Weights of a small transformer language model.
Training: 760M tokens, 5800 steps.
Each number is 128 + 32 x the weight over its row's rms, rounded and kept within 0 to 255. Layers, rows and columns count from 0. Numbers have three digits each. The size before them is the row's rms in percent of the matrix's.

# v: layer 6 attention value, 320x320, rms 0.0299, rows 14-63, columns 192-255
# o: layer 6 attention output (transposed), 320x320, rms 0.0517, rows 14-63, columns 192-255
# q: layer 6 attention query, 320x320, rms 0.036, rows 64-113, columns 192-255
# k: layer 6 attention key, 320x320, rms 0.0371, rows 64-113, columns 192-255
v14 098:123153076120049183101138124140135138164111092207153120134160182079086164149150153161170118114055155155134138139086126154098131137108113122167160162174116126156091109145112144102106129159158139
o14 097:122183076161110204138140140155096114131091157146097139170134140161151162157136105155144105078081154130109122139103138148112125166149100125113109111060138119123088129220157083126077111076133120
v15 098:176162149112106097115151163165113090117145123131117134051129170139135091121153139096151133174100175136117128142082114099064077146150122102188110102137127129152159137150099072151142130198115108
o15 101:077068109172114124120060113097166099111126128126186138130070095153149173118188169164119134134160210096164136089175141101175172146186187139120102113086108094087163143120036150157085128181156142
v16 091:127109149117129132123180127175073120141160140104171107158081086135141169077124113160182138139112073139129106149132180166135109097103123117145122157163163182181106205136122101154161115165172120
o16 096:132120188128127125108175152106119144081131081121193118123122164096119071132108099122173117168147194160115152177138097095128078104095130119144170146148181116047141115113087114143126086084091181
v17 099:126138161040138142135129152166117115134117164107124134130094161102166146150144116079118093127131142148145156135138106099151100146086182119076208168176105135196092140107109114090112184106152137
o17 097:150070127091125099148149153132155129116143084101100095162118124099139120126126139132132195141113082137154103161081119135166098136145129084173149156196175152140132123097169098150133212089152103
v18 098:119094138128133100156134100097154141096132119122182117146148167087170117126088088158172110111149103092141144108143070071127129170080095141146100147098132085103138120110211107087179137113127143
o18 098:134096141135127123090163106116180140131100090142118084091106114148184077144127093121106106089130101116123097128130149121116126118142132075132120150142132145105173114156142114137115095199141140
v19 098:175174132124104103146124129107141132119117163032108162091089128135085092169134161138095199135163200125116142143150184104089109117148108087113118102097216133107155149137117142110106126121102136
o19 100:131112151111135154124077165108149076168129147093211072164141076078137128120150055135109077133097186095130132126087119124148165198106110115145103092163154097106108095125143167142122187157139096
v20 102:128120143139081073222116144166123089124066100091148116122173098165136152116157164109163129144148104134176066131116176164134107147160139168175136159127114116114137109093188096171158165117124114
o20 100:133120118113103179143117070145096072120183125126146122101097098126134112161124130101144146122075115123129088138136118094145166119144132178157164158149129121120148183160145083123160071171103124
v21 100:131132131083112148156132141114078133148128117141170105094119170145134165144151134143062120105135069085137167142137091159117118055091207173118146110073165173139139155157144166236109101155106087
o21 098:128144142114151135159148117118139131105144139117138146132112178075137105075152125110129118172111131075169101116072125113147150114121137131139133115139110099171150104120108116187153157142140147
v22 094:137110150174092123129108147149113220114155107129208159079126146176167042092137116075173192111146130133161174140199114139107097140146183180128097133136119129157141144108111140101124113102126131
o22 101:144135214135114126118101107146098198136094174135139131086176094054147149157083130130136169148061122088088110113133172118108099125136142187117169153106142133157155096139132131127169134156107132
v23 102:159145156109110149118126090187093123116097157135110144145112140131157140113127143165138147155144158165166066171132121127113104126151161165122124201089153135145131133159175079077188148148109111
o23 104:165134093128161147097105133105154119176192105110092090116151101132189097161149158173120120186181146117094117073137087140137100171148107089079170130121063088166191133139146147087043132125125052
v24 093:146126112105077143151177048133094130150128208115107082092101110154145163109164136092171240134181088112082132126178131181125144106168097159126164166133201120124155117097163096138129122191153177
o24 094:148116162110126164144120081129128145129124206158159083156137141114129109143155098077136120117092176131154069145075141106124142197126140113098119154071146161111108136078035118158190115114148125
v25 095:136109157131083107129071181145076145192143096133079108150158113092118202159178155157195130126175161193120113147105145145073163058117086099166103164096141091074169199167086126142087142107118090
o25 099:129110111166157064167132128106156075097134096118075132141147121135143135120141131144122091130142062149139086130143153211142041098096124131171134181132146155144128126130040111079147126103168173
v26 094:194115070116133140118126171119097091116142166138137121082192096161112153148104147096128115105096188188094103124077166123122123155131139150105148122119121065147123130021110108094134143152095109
o26 099:125109143153160122132134118140080097136207126090117112086132143121142093127165141162065126087084173155116152106148137184113107147117079154115163128165131086117136117154159122171119133131132097
v27 099:138164101173102128113158111141187160102140124133099086082129163167149134133115087130139078121118128128163141116091132097107131114115086142115112140178116147202084123097089110089187161114147119
o27 100:132102114138069095145153141111120115118086094207132164179104078106215122124149127176160120147156164056144146188098107125103141158076184119123125173100132096078117129150145089074150161171102134
v28 100:156121136029128158109127169141127128072141140099074150179134133219115112109111144080063146097141200114140091188130121151139106121169137189078081130110116119134094147132141149104126076114195097
o28 099:143151164116118156180114100187104151115192153113140098118142130113185116151144153099116137105163158098079137114059143154085131143111124159103063101093126167061181091131093133103117121084163061
v29 103:157145127098117144113122158152098072110099100098124137090144078099174172181134116130056129162150071135129138147075124159127152166152147130125123083166143105108109196136157107133128082153117140
o29 113:151150142167153166139126140143115164200130132098139084116123103198189140130154060146142067135115104153082095134143104129128130160176134136133113112125136120124109154081191147142165058117149115
v30 098:163118146130109110032110127168137125160190115152109070099147130107125127112113117091117145127185166123112160197144129175141157146106105107103152101106159164131121136155144104132145133130139110
o30 103:163134101094166097157133089144057070130079102111210129120126148173105160095131107054084150138198107106140158160059181148159127129179137131160069101131100127113163140051117127168114135145165090
v31 104:130134117178122137102111069129164132128177130116108119112095088105139159108099109159129100110179155167194122110155176118113122076119162157075091161160057109096204143188151135125102101129091194
o31 101:125109149193180111145173173131150124116137126168097148098165162158142101141111125073116141100160172116156117159138117139082080043104133186124154135115156194140112128144156145136111151111081159
v32 106:134133155098105047118121147128138178112145091125103102134078158138138089166123123152157088167197120118103119143127138197126069134136101175138146125120107113137123164090133068026128131106118144
o32 106:146142200204139081122071084169165154101118156143129090146063179157143056083094136135144154134202121099163127123094140157139123154149111169128088146091081151099124173067168134133150144064133154
v33 093:134126138111114129133128180181144110086216159189175110091106168154160152132119103119091122141169146136121127194108140188156084073151139198131151138092101175154120123140115104128112102097120154
o33 102:158106159159105111123142094163111165162107162105100113167079110106107171126141125132179177101145127083150168133116117122134138125141112180132160120100088111128171119071104116072131126155130113
v34 100:105116143112086190110146080157065084144105137161149110105122155182102173127131149107086162225172131138060129131117041121172113167114078080148104119146137108115126158131126158190099220163098107
o34 105:181170092094140149097112142144080116164169113081142101189123135102152166119089200159128144177133127165093113109128142170100171140117106132174144153190140138158119100154117145103132108150128115
v35 100:077168115115138090145134181185115064169113113144120153192136165135146167175162112211119134178161160048150171105169162133079138138117133102080164097089128162102169072119110099139135138105142147
o35 100:182150096160021131115157121177163079167145130063079107128121142128164089117108121120172130077112164073157166141111157121123105128165092132137104049082138113083223123150118125137169128092154163
v36 093:151188167092118078179118151135102153157147081158156112133106087151114108138130166097082071141100091106167131115140167106145156143105085069202170147132112143120113142176118149106074134104130098
o36 101:143124067158111098156132097137139133121164089147117124169114143106136121091138122112179170126140118118119142147147154171166084068141169160127096126127131125136130177096075065135158144119062166
v37 095:118108119121166155145070157113178137049114094122116109173088104123148090104161115137148117144133152097079103110113095139144121167107155063110151141124159164135188161091143076111107129107086159
o37 099:101154108098184096062046050144147105100111092153100123112126077148114146075077174060117138107156144117128160113085132142077144085133108051110141162089125126137044096148138107166116081129081113
v38 105:122158123168129169144131130123082054113126172146152144138137125098172139165204141099117181093174115096140177227081066068121092130140182091102141120092145150153151143104150117152163158156130142
o38 108:128114147087151138127169085098085101121100094156225120175140150192128078109158117172124137156115134138201139066178149092102160102164126083114072195101128080111148087168124153091157175189117145
v39 111:171125113161144189111112155111151097070200095107119147097125183217110142164131154114103161139117150142121110085130107135138130138112126133120147130111108123140150099136175122084167094116185103
o39 111:177137199108172115080150088114137140103114136127142163142082150114091105166118193109070151135106116114152186120144109111083151120119117065069105122110083056130123140124130097158169121123133112
v40 099:133148141111133108130114078133196141115070170182067129192074110171128164160166134102136159142095093173054143115118106147139158106148109116181108056146115197116168115154140135196124156107128151
o40 101:162185135147127165135055135103205114119114123152132118177136075180114138116108122100096134203127135169137158135124167193146065169066140148086118164128125160146080135145039127143136069144160190
v41 097:138154136135206161181113114142143150119083130141161112080061166100168105151134128161064081127071115130118149152142107153094126139144118148098086142090121159096095079174123124126127121156154168
o41 099:141147152101116124129118171179122113115076080104119120134143136115156113130140087076145135104059156137138114132123107138159075133139107102109099182098121215119152097133164152127166127117163169
v42 102:118149078169061141131140110092122121145115055094129110166069155090093107129137151138133243109176146149076088121112170077108066129059097170132112101166136079070130166143091084143099187091125119
o42 106:110076153169148120168087137095131104110123128121128139164124133150151150154105141115129131187101108125100162105138191118181103108145128053131185157079130097090147085095080121130144156143038103
v43 097:184113108156160118107175146121102065099171124099088149113124125166079085135160168091159087125132146135093154103134096115077123171098138222136101127165118055134160126087073169096157109129092149
o43 100:140141164148102153182100086130103129094118164101151193170134086091134146149136152140075167123107165106115171128110094117129179108041120096166106101164112136176090121151137182099085150101139144
v44 095:101171107085088171121168164124144137190139114155157106184221201102181110132124116152159138200113101119154166070130181150160095148102078162140151075100149132157117172152103092181107150118138123
o44 099:146142160096153116164142181122133163134094054153104157066151111108117101059169161146128135119120143110184131112116132102142104155124149110134149117127127041151180113147157110106120164106077154
v45 099:113169082152153139125136110139125135107164127145111157101109117097201157112139155185188099128114144092099121169117171155081134126121142143091112108129108103139134127113145127152116202153168099
o45 103:116155143103155113118143144128140112133109046138154130172093120109115083122100137178084150136138114111112175079088137148129162142155156090198193098140209069118079124103083173118129139146153102
v46 096:133148153116113104107123110115155116208151095141104139138103121181109178112091119127093098079130105111146184140150082116030129131139083113089169115106145132119125119135163134102124179122126167
o46 097:101145131063137125146186120129108145068134146108159092183096062152136102181163141155167051091119174113103103164123157098118136130144145173129191126074133144133199150100175150149123080063134193
v47 094:110148125103179184146097141137157152105112127149084117146201084138062163116102108164102122108128114154127135157126134121151161140126164087146097132113159147133149145086145134189123099115095129
o47 099:122129130053123168108173116097128152134133089144096176123138104092101095094153129173110154133149112098134143184139086077127161111145104164089112105114174094177143140135116095112094180164180189
v48 100:155110121115129124160065150163123068146087097101145093185166095133142182122157137110171131147177129124106136139096109139168148106116076139162157121135141140147133115144123142123129126100181133
o48 101:131120175124178154091160209120067170119169113104139077131146088104131107116123054072161050192123124169159103111165138053131155154115014155134130069146094155090066100116126155157153133130112118
v49 097:161189136137112101175152126126120181148118097131158151083186148103076135145135138107097156141100148077130185160138155113092141147106125085182120107130137087130181158149091099156148194100175182
o49 096:129167115144137115154160135085168089109125146112152090144178119131106124104095127126150091094100085128102147178152171095181168146152123117139120109193160152117134124182105094200142108155135077
v50 105:166116167176163070127111149102065184095115125160129186115150160087165082105110168053103106145122137090142050147144056123181113133136112120125091143125101099124146103130123151148129068188128133
o50 105:132148159127078089117116169100108129104107110145109130116119065136091100099158143071130140118120078131146130087132123128117144139129115170122043167133143092178084103141128164128134132149149127
v51 101:164134145190065085098119152169120081135110193135088113125086133185139115121147148119139175111097126137126110121105145161085157137165117133121158188167159211097120097102121122176109147131143134
o51 102:151122114167070129092143103138075128136093135156089107165109143099087121085147095086124084128063177150111207119093169132125127146170078121121131107132154119148106129159106132146220146062151123
v52 108:130160123114125180111097145166110140089104092171102097251089087176151142152103091095129144148224141079127138143176077102105100122178070083169102143085125110144090073131133096179087110135110125
o52 109:123042131159101117157102100110117091099130114157119075090107127119169155067140115143089151144170096065132139079186098108134111140110123071142155131117149110110142094118067107132067116043113156
v53 099:111100160137099168105134167091120106116160138108148083060176102142086117163131124135189133122089154147135112138184128117120153118106129079162098141113126085153076137085085110118143120136144109
o53 103:139067082108098134078180108131185130058183162125093088151106149142128160176097101171125133131125146128169114146130119130118144127154151136131131109119111103131088139116094094126141095130117124
v54 098:109131124064168140173191112086074112117126176137119150123129141146106114157161155115128191123090129115114133128162163124148171150061171153173134069105183085155156156098111090170136113194144138
o54 099:103153081110120205160091086067128111173114108172226135086148104095129126140120129081126086130123107109045160128110087124099162136057072054195148113151111143081109128083138133196113189164088139
v55 099:130140171106100165121142105156160096141138169123086149093197155107153155108088161205139130134045073077130124092084072181103126184124130122098107117165102079082112120092067098195097096150136115
o55 100:089117136108117155177118165125144184127070093137091158089145097188130116161090152201115110074098082159110137165116068137158099128135162090111132151061050168171100127094130121084146087176126175
v56 094:112176091153166149173153124187069146078105118115170131123112157092097109151183094113166151095184118170092081063127154184081118178172161138158080150130151144181168168166193174160142122073151078
o56 100:067117138120128104129073151128151132107101118101170136099082154088134118131121092078135110143136153123115125088168181071110185134127103146096093168118203149175113145151144196123159113143115157
v57 103:109144072069154150127069194158112123116122096209098115147083131128084130115111126196156145139133165161116122098097097152102085160199110157133107102098106152120114124131172154151162083116139168
o57 102:174140099107090102148111165123190106139047121116161116047056142145141105124158145103083155138177160115132151127089128099122157134199123149124106150129131164127123080168129118173162145130138180
v58 106:164128171115115152131185073158118146142101111111129101173065112143120132105185129117138171089113139124154103140127060120167143122148145115136098155124069164130131092129110113188106096130123076
o58 106:169059163176118161161037101174107102131135193146150160133149150152117140120118091076128137157131107109099107048162162110162083159104184184122141133141201134116157056149101075096117126131107159
v59 102:156166102114092107154037144132137112140175075121112026139103087134218132176094160071074139092157061114096153163160134137110141157109156103121115119115194126078133105119108105162056200097122152
o59 103:148109089129117163154090105064083162114105103135127135172140138185118108096142110127137135167100111167140105142108172142128075108131086119077178112113171106061084086100100107152145144095136139
v60 102:153147096105114095121120126082122108136111118131171133142087106138126063155156155053178179192123064131151159104156169136098175103124142091124108069148169101137124166153173121140144116126132063
o60 101:127078126171128157103105104097093088166139144128127115155143112072121152152143156080145119125132126185118116144115121124128117116058156135157084115105080085147140123124118172132124116088161145
v61 103:119100206138157108104144145123117112120097137138160130167091118129140083057106121107138128160160160197183174136110131130124193058135125115205123180129127121072111095142126156105113054107138107
o61 108:120058124132121124159083100077128088170133089167157161134138135109108162156166131112094040129120156127096176033164132095111081101089130173160076139116140120100193072112164091135159164152073166
v62 097:150105060135096073143091117055158125116105121133055156125146097102062119113072139091163128065142164111132127088088119115165149083080104114066133140075033161150140109106127182145136150094125141
o62 096:142106140085140124128128177142073113145070154153122086143168095119148130165102136190151152152125127206121139211100163163168102113141068108097121116131138163184094134135151165161139165110095087
v63 102:154140083140132102138071116139116139066104143184200121079043073133084106082159152171160151163145205130094103131137095128165151168070110103188136100060107161100074128187141138133114179108128080
o63 104:107129100141110080072090155163162185183129077138133088216144123163163184131091146128132127134092144150098164147149112143137171162148103119130161097205099156081143071137136152171145191172082120
q64 076:141151115160183084114133187104118188140091115145167165177122130133161133109201112118097115126151182094134188125132099150159094168166125107105130125100133150110131146154124193112136166131113156
k64 068:123122097078053171151095082117111127176102129072069090115129140102102114122109117194114139140085084125068134124144158133111108137164139120144142171170153114141134084075104083124151177104160130
q65 073:078134219104083112155163164123128152154177108153188103061136125140129122094109118143129110176175174117121123078094162123172116141141138171138118102150128170102098141139150117126066176113159084
k65 072:078144076173181120101132114181139130127111144159120156067181105156140107099110107083146184128121082148118127182155171161077129058155136136088115102173180089122104161110163100117130127154103084
q66 074:140132146058122097163138156104108145143050142121038144118138102134121075144137171133092185166111145094097154117106176126162187125115209143093105103132154142125131170162084111148136157118156137
k66 068:126144012107143142111112078150157122157143139144130076094187126151131181105139130150143123174073151120123117119141123151092114115128072122110143112124116156055121140141100186092154141103088062
q67 072:128120082090122081178164147147145146108112129156089202122147109172158126132144057175132080110118199133175152167120133133148099157170113067126184099158201164157148118142086086114113133096105128
k67 074:138122110153122173078151090162150114134093105141073126123131104140151099219132144116135123179124150135082104149119114154134082116125191109126122113098121124081147118140133148138143158097174082
q68 076:110131077130141181172170094156123102132144122171075147155118105103089073112084140119127150087065088146145085163159175117149101177111125090154173129148109108133089182112120134138200089129171125
k68 083:144132130140107174173138128078071120132103116124113097170180182132114084127136117137154134121154141145096094145150129121116142159113156131118125122153075137155182088131148177133177142148081106
q69 084:170093074137159157176138162207087169114097131118210145085130159180133170078115136070115121121189119128163150142139118096177135093146126161135129149093142124079189144131173093104157136134132168
k69 078:109111140133152113092099141187143136113089144129150187145104078150137095143157119108084090093126088092149154136181169069092152137086069133106084146160120111121105104132132153122174122105201165
q70 081:154086140187126163145107105203163115152120076174127094146119113146092129083106151122184092109149105117123125143104183106109116152117096144146129132122147160110149139115116126150168123117130125
k70 080:138052081078164127155136188121115138153072060182075158161140111146068117162164140134139120183146118131150146087125134087140143166111075111066130178173106173120208166199184101076194121130154149
q71 073:176157124138113156165094174104184125149164138133186132102123141113126124146074187141128146073146096147114118107121103126153129104056095147089113102151137120161132090137199146111129157125114108
k71 067:165084135135159120078149189152143131174087164083100101081186102100182080017157091065155125186102140132111108111080153147113147120111135146124115103089203160078132179229144160114132130107113119
q72 079:065183104121098114197130128092133124118112109093071097176163095142106092082112120177140119080116163160130110083131116116129149120146129161142175154111192096141140148114119174137163072109135136
k72 075:083190177134157219106105072089118154148164129204091143088131135186112114175112096150078148099147079137105117104123148134164157143097154070088130151128143090114110068116110147183132134182108149
q73 086:144122115115122156210155197077099073118124118166182101143165107120137183131174105158157083160109091168089103114142160089143128147162084132134115139178128097129111124138121155109180166081119120
k73 085:180116160164104139138158087136154097145122146114088131210098120117083127140140130205092095160139087142148146131142121102153101159116115097202120140160143125106166128154152086150113121118144170
q74 073:097113156035092124094141136155152136145131129162104146128129168176134126178168096125086110083106152070071136162144093090093138119132154139163112151144177125130154100156093122074091109163090147
k74 080:128108131109129068126138130140097156128079146039131156175128152120110172149101157080087081148114091107142106189123120138162105173083132131145154122096088104122104201102144065159050109090166141
q75 090:118071201084151077089111154152137206070161156122205078078130139176168095141079088133155107118090197096129130112087115110133157054165171152131132107118077092103177144081126114141078147127149131
k75 082:118150065089071091106115116150136126133136126152107162136110120104135136090176092114139097133087074085132092138163129124128171105113125149155172131081146118157096140085060094116096090139148168
q76 088:164133089114134093163152161056164129107154111169110179152132162114082169134115074123088127114135114109122145096126132074128118141146140140116159153107169087126152065145115143101115138116144187
k76 083:236066122156160118146148171146135131147080105161149111133111188082097142147141104109112115179100132117154189133125107128160138122131103115110064145159133106088136125210142116096149151147119149
q77 078:121126143059098118118123148166138135133078152129120103156101154158061172136109130114099111193162077123129182153154174129147167141083138128184108165092098135117168105058147098166142103091155163
k77 087:126158149138089148105156113098109097179083128149173129104090069107142091150150121123169107129121154146169129166083157137216102111140185172155193109104105103174114180117106087088106160109135127
q78 085:082157090082074141133095077118127138096179212071134173112181111191120096093097130126126099150114130095104110124066137123129124112136134121108125108120139116152117135116083106137085181158164097
k78 088:140187161063101121151137085105191113092130136147162147130105167114121171106090064101149109129106108126194133151130172102139109125159148181196135154095108094136106102112102075182109095148104131
q79 076:177147128134115148159111198099098073148124136117115139159119155145122171120147171122156117146133119117189111169111150141113144224126097092045098115093069136131090142140169155111135132111053109
k79 084:110143098119106159146133105111091110102096158154097089109175108173157132145141099182120212139156076180101061143116167110132158150127167081165104126129133136117143065199086142074156122124072110
q80 102:169130159093131123135036092082168149175147106180076111168093141154112154144071173167109131148109065104144108151152169100138101151111138145142132150077119116120140122081156137143137160091138131
k80 088:163133131075119171085147084130118119146187147135096115145152109155211106126094106131082145113140129167044102088129157119126095108178127152212143096164121152124153096126091093071155116123120113
q81 088:038129114102125165103129101162066152103120089125227098090161148104112108115133101133153114184153114141132147076168142193146108119141136127187135075174121134127067171150098154146134070159121110
k81 096:115148165167113098089143095153154132169143127116190136110167106136173105152115132124102124097147157124059092139098097131123147102127144166174140164075130077064069088043118111127150026176136127
q82 095:156091139088120118091154078199130159125098199125156101123216150162094116097141134100138117102175190066083150171114058121098147074159077153146071152118143141140073139130155115149086103131127090
k82 093:138125116094082137047159057124129121161102078107152080107102132114171119159116112141109109108166187149077154159098090140116060113172177141124128140146140142206081144106113051140095146115132090
q83 093:106105108095098129064191080172101174103103137164182140086144171110132102113144126107070110116178145097104132103110039135116182135155168130162096156185192140090100161140142124165140035114123144
k83 097:123097173133104096135167168084141134125049133168112102129183152129122128124223149075130125199154088153109130110172113139121181129105137142133080109131129119109106109083182134093181118159136121
q84 098:062113084106142134090164132078180102155192162124146146071126141109154176132099125153110191166154136135121119133117042116104140095122093108075146089160109135143123134098119137121162082153128110
k84 098:087092077111225117061164127130105185138172184117144153090160151101107154139160097118114154082177131142150129129110129111180160102194098146104082154117140107121159181123195155130108147163090108
q85 092:144110107132106159146102110112172190150149156117117146097158111126140119098108104098124074176145063123161104108192135107119139150091139136148103153099071161130120112162183121164128110174162100
k85 090:130163152107177175140080173096135110125197135123044163183113126176155132098112113147191135120132118154173134111111139138141138106136118130108089117083103132130120124201122112186153093117166113
q86 100:116123142112152116126113149125133127132110121151126106162152107149155200117116136165135172146137140162118172147174152168112054151131120133103028079095124135161123124171120188139167115101170137
k86 107:128101149138109116172093125094141132151135128129041139157143149106086148113091170114109169227128122181102132100167158159135120130078146096122133109112129113147076123162111145122117139126206121
q87 091:119154121164141103182132070128105079159104120141118165147143125115096158152160132121185154121065125151156152121089159164172180151106098080130163140113138110119164178112110116109148176089115191
k87 089:083149115120094148164138121144135083088108113125129183061102134163144122181125099096183067094116175154136138163127140157189125115138129149205173091115160077181159174125121087125086155125168125
q88 098:109169146110106181115184142137105098142110185086108051100122138063092132120177142136158131172098131137142102162146102120175137172153070093053142165070117158093061141156129121148145118123194167
k88 093:107082124088066155148137135078112165074131134156162086154129112127082067100121122181144098171139105065188119122062147132165186128169066102148158067086111149125069101112097126126157181096092186
q89 101:102121125093173124057122160170092126106121100097112132019137037143099150144092151116131145185158163137149187147136110161148171148100125126149117098113155141139095151099168150146116096106168129
k89 097:113145110137124159158144126179120129144114139099109124091130098100132146170042196120140113157105201133068147108095159127097115079164141123209137150127160185174097122126168112160085135153067112
q90 093:169149145125130137043144155109096150135108157130115138145116137136110124144194112143110123089172045202090096141109138169131154139150121097077102149130068117122158086151134127071107111088076108
k90 091:165128119105125124127154071127168164098113076125137193134084129130110088106146128133126108077135144147119166110134174192137136108163121164155051175120073145174130103085162099069145152154132076
q91 088:145169088079143137130110088199097129182111151124089154115133112167184164124168141126137137209148147170140205161125174130128179098114144112123163111134137137153178139082109124183108150150133147
k91 092:162135138141143081121182159103191110113123121155108118050127101100103145186061145131100103133135162095156105093110087177122054117114144150108180113093135113172162115101096123074144125096203110
q92 090:109122163108186117164082135085129103164063147151045088122131136136136159131120127112081102156098105117130173102129145114117183158155144153138108104151112096121133125133156145093142098088104085
k92 094:126092138156095134151124138149140073110158168136134147155152093109121125126233130109094173182144135147119105102060143134110146117149142138168085144159068111134131139104186073068153150125078122
q93 099:152162148108136117105108106131123148150153148084159142173094092107094125072115138110136164199149150068186109138122130140167171138116185079099102133083162180143073099134119115163114106120164172
k93 097:124114089142140150167156124134116167069084129102112088131103093120147123126080176050110114128143128090178190130117104250148145146166097171175116106121123158122148100078048160092140130109128152
q94 100:055108035111142124160126107169095155176138148130140147095103121136119167156073100157159099192079089073119114127095104135113133145155140138139110146103095102102115157150140121117128092155153101
k94 100:095149147188124177179151153103127121144080162098197172148110128100144161137181081106159159106175120147104129128145147139110061072182124228133078149069074086115123128121150157167189113119147174
q95 094:159131106190158123117163143074152157119158107147151102064109084118162144131144153090155154101208086145162105161134069125146091145107178113135155117190138136089131115138123114127164151103147139
k95 093:133113184083159183166128131150132112158124129109169080107141089114159117142148107082113137148128132134115133099083107126107120138111105153154185138136076095089181129135098161081127170083122159
q96 097:102126045103099148097135062131165204097120184143130122180132201121108157141105177127103099133160159098081136137145142090096148098130090065093193072136067056139111121117145117115122102119116072
k96 094:107119152150076141116136185097151133116137163125154145108148121133066127143152123123158123071141121171094139112145141111121107135117082125142124102129166119140113147138118095138142146095087104
q97 092:148134136171121104117094086118088170147086108201108135165149075084170068125090107120131105085105105132110110118117167082127165135091165115127117150138154191139123112169139096103067100182108122
k97 090:166128173081152117164149065089109140106152093171141148120128158123121033129103096149090092080094130134104133120123166089170154127134196172161166197106155164144132066122111174136216068081120124
q98 102:197106092076137068112143074124085100139145114089104116123137142095124181118167141107182163111114102088166085110122162108180129071082134146114100136164096172096060130086143139112080161137133131
k98 100:113148048093158119104141151095237101141127155156136133068213179116162105161157084095114113114116136135110075173125091088137165158147127164170159172154119148102155119092124120127130150115102131
q99 094:153079231108150091170140129104161143136162124154097178083190149143148153089154132114162135110111160107109092126203084182140128082103120165103137063131195136099145117063178102127121137172128131
k99 097:074176139118183172133122131136166174159133096146145201124134094137067125169143136104153102124084159122150123126140125064067107149076137142135163108169155139095142120109179100158046138176139115
q100 099:150157123070042129111189179134101150045171169154121169134158173223095106152074170174059167118097079145097126095148144130177097143153089131172157116122069120131119136144097087114063081099156150
k100 098:108125005151093104107099125054158148126113122084124131098131150149157156152117146092135149096107108159114135162210118107168173216206160151160105129053125137144093141135078059186115154128154092
q101 091:086175097162130083166052103133122087120155100129129054086182088102121104086092108163105148119094120145136139130141136105131134124101137149121133112084159155052091161168073101133121149096125140
k101 087:083148107105082105124120133109122143064120154112111093109150121102129154117161119097192180120124140119111109111134085113154142134117164098073110148129099143179160186196122122170125125121139120
q102 094:149119079140166173137180149168126077133155116105122151171142113101150128123160105140147150130090230106134056165119146134127136086116121154136200090155156125139145163126110087106131120123095143
k102 093:082127076158144106103127142134126120099098140099124124120112137124137099162156117143081156079192149119148116140039133121163138135082053085150166137158182112117138194139122126123126137151129123
q103 104:116185162145123168090111147139115161127093124122218126179119144115085095102120136088087144138190188139133123121173124128208153149143103104133134148139145145068205122140052159088197121173098120
k103 103:085127141105163131128140152142121156121067122146156157139116117118118056154126075101207068113174180120153173199056161154096168200129102144110032166072084151153137080135102090124146094160180092
q104 096:208111106132109146099148132082110173141150140142224094107130082117100148091149135095179145121099078137162208174146113114146148123180119100088110115127107196138072077135090071117144200114164136
k104 093:138143124091086130146142158164179086117087133084140114112169135110111133132164114079122086110129176114165108133166100132165102134151155164121139148120123128103120111088074158158073150160158101
q105 095:093164128111125150106120094174116141124164141205104102107213143135087147134146142155167113107151132073125154148160116115143113124106148065118107162090164085122126111075140068111140113182182073
k105 086:141151114121087142126138178173142144137120118087116138071122085092092114149155167089119150109165146085137119125138079126126119109176064169114127171083087141158121053123081093187147097158129135
q106 094:102032151119175164092126139129124097128168127084079155147130042128087068076159166087069130132142112072100172125067151132107108148136128110166088127087025169140155128097129163123150121088126075
k106 091:094157070120181165126126143128137118098153148101126127117093130165162145124117183099109146186190179063179127093178164144124115082160097168150106125131143115154152152148113151107131118175109172
q107 093:205107127099070180153098129122180103097113130127130127078112184068118134111147184200126206072135115065102153112125161155067129180169139124115126148077171148093176119087081086119179133142168081
k107 091:218078171106117121159079109119134118143152183132136106133122173172131072062102135158167106147135114145142120176171109146132097184143119117139107091151087149112131148184108110141189127146108142
q108 091:086156204130110130133092100169162147085103128101095137153161122161168114079168071118159110051098102078090128206150112110140153194127104120127117149146149079163180120039116110117128130130151180
k108 089:161153149089162113120150139121118156146099159163127065163161107098159119139118137169113149088122194124136130164110131107123182128160114122141183177114103130084153184155133092171084144163113153
q109 096:109125119142127108150098118127084168099113163062106125098141174115103140186170155050156160147149137073099152073125066162101140107077166143120097151093117124148169109161115169069135161129076075
k109 098:131080058131153110145078169094041110087152142118088087097173085109134096089140138114099124149123138115132146106109106140097111117091121102104144148086154121131137128130098069107124160157133127
q110 097:111132184111130172173125151129121132139145140113193112168116122140166091116097084113107158088135064197112112154119141139141118085086140139092147175110121111066144181076101086117089145164113108
k110 097:152109143122114105056071169120152167113144118159124161152119133128087162093216131138188140140124103132126117135184169096106076100086117136107089146090107127197146180190167127117154086169123122
q111 103:162130060148138130129143145156148138115140123102099174090096135126140138140119132161138114147191121130088068106214155115179120098189204200080080146089142144208093150122151127172119149076085137
k111 100:119103137131115142204169104123218087154165109094129139197130109127151127131079194105110112140120119115098107119137120176107158153158179102121129117092132173166123127045178215124074146133131130
q112 090:113143177099162121139140158126087106078108106138167097126093099165118117158145200168084093134159181121122118148113153177117134112171114119117186120165110136083155118188131086207128092116127117
k112 086:149102101141128129086166147127127098152188137132098095116191118189129096078086167111136141169156194096092140155180111131141139151223143180119105104106137137141159174146088147091095131108075095
q113 092:100154130082147134181129113061142126209094107143140169214127187122146115115111129163138084124148150121116146134111154171161148136121127173143102133150186108092103132124089147063130112113104160
k113 092:125145145153162128147113133096123127177144176125147101202148159076128163119125146088137111191103093184195160172101133135116148182142080164121118141092111103129149043147139113115130117090116117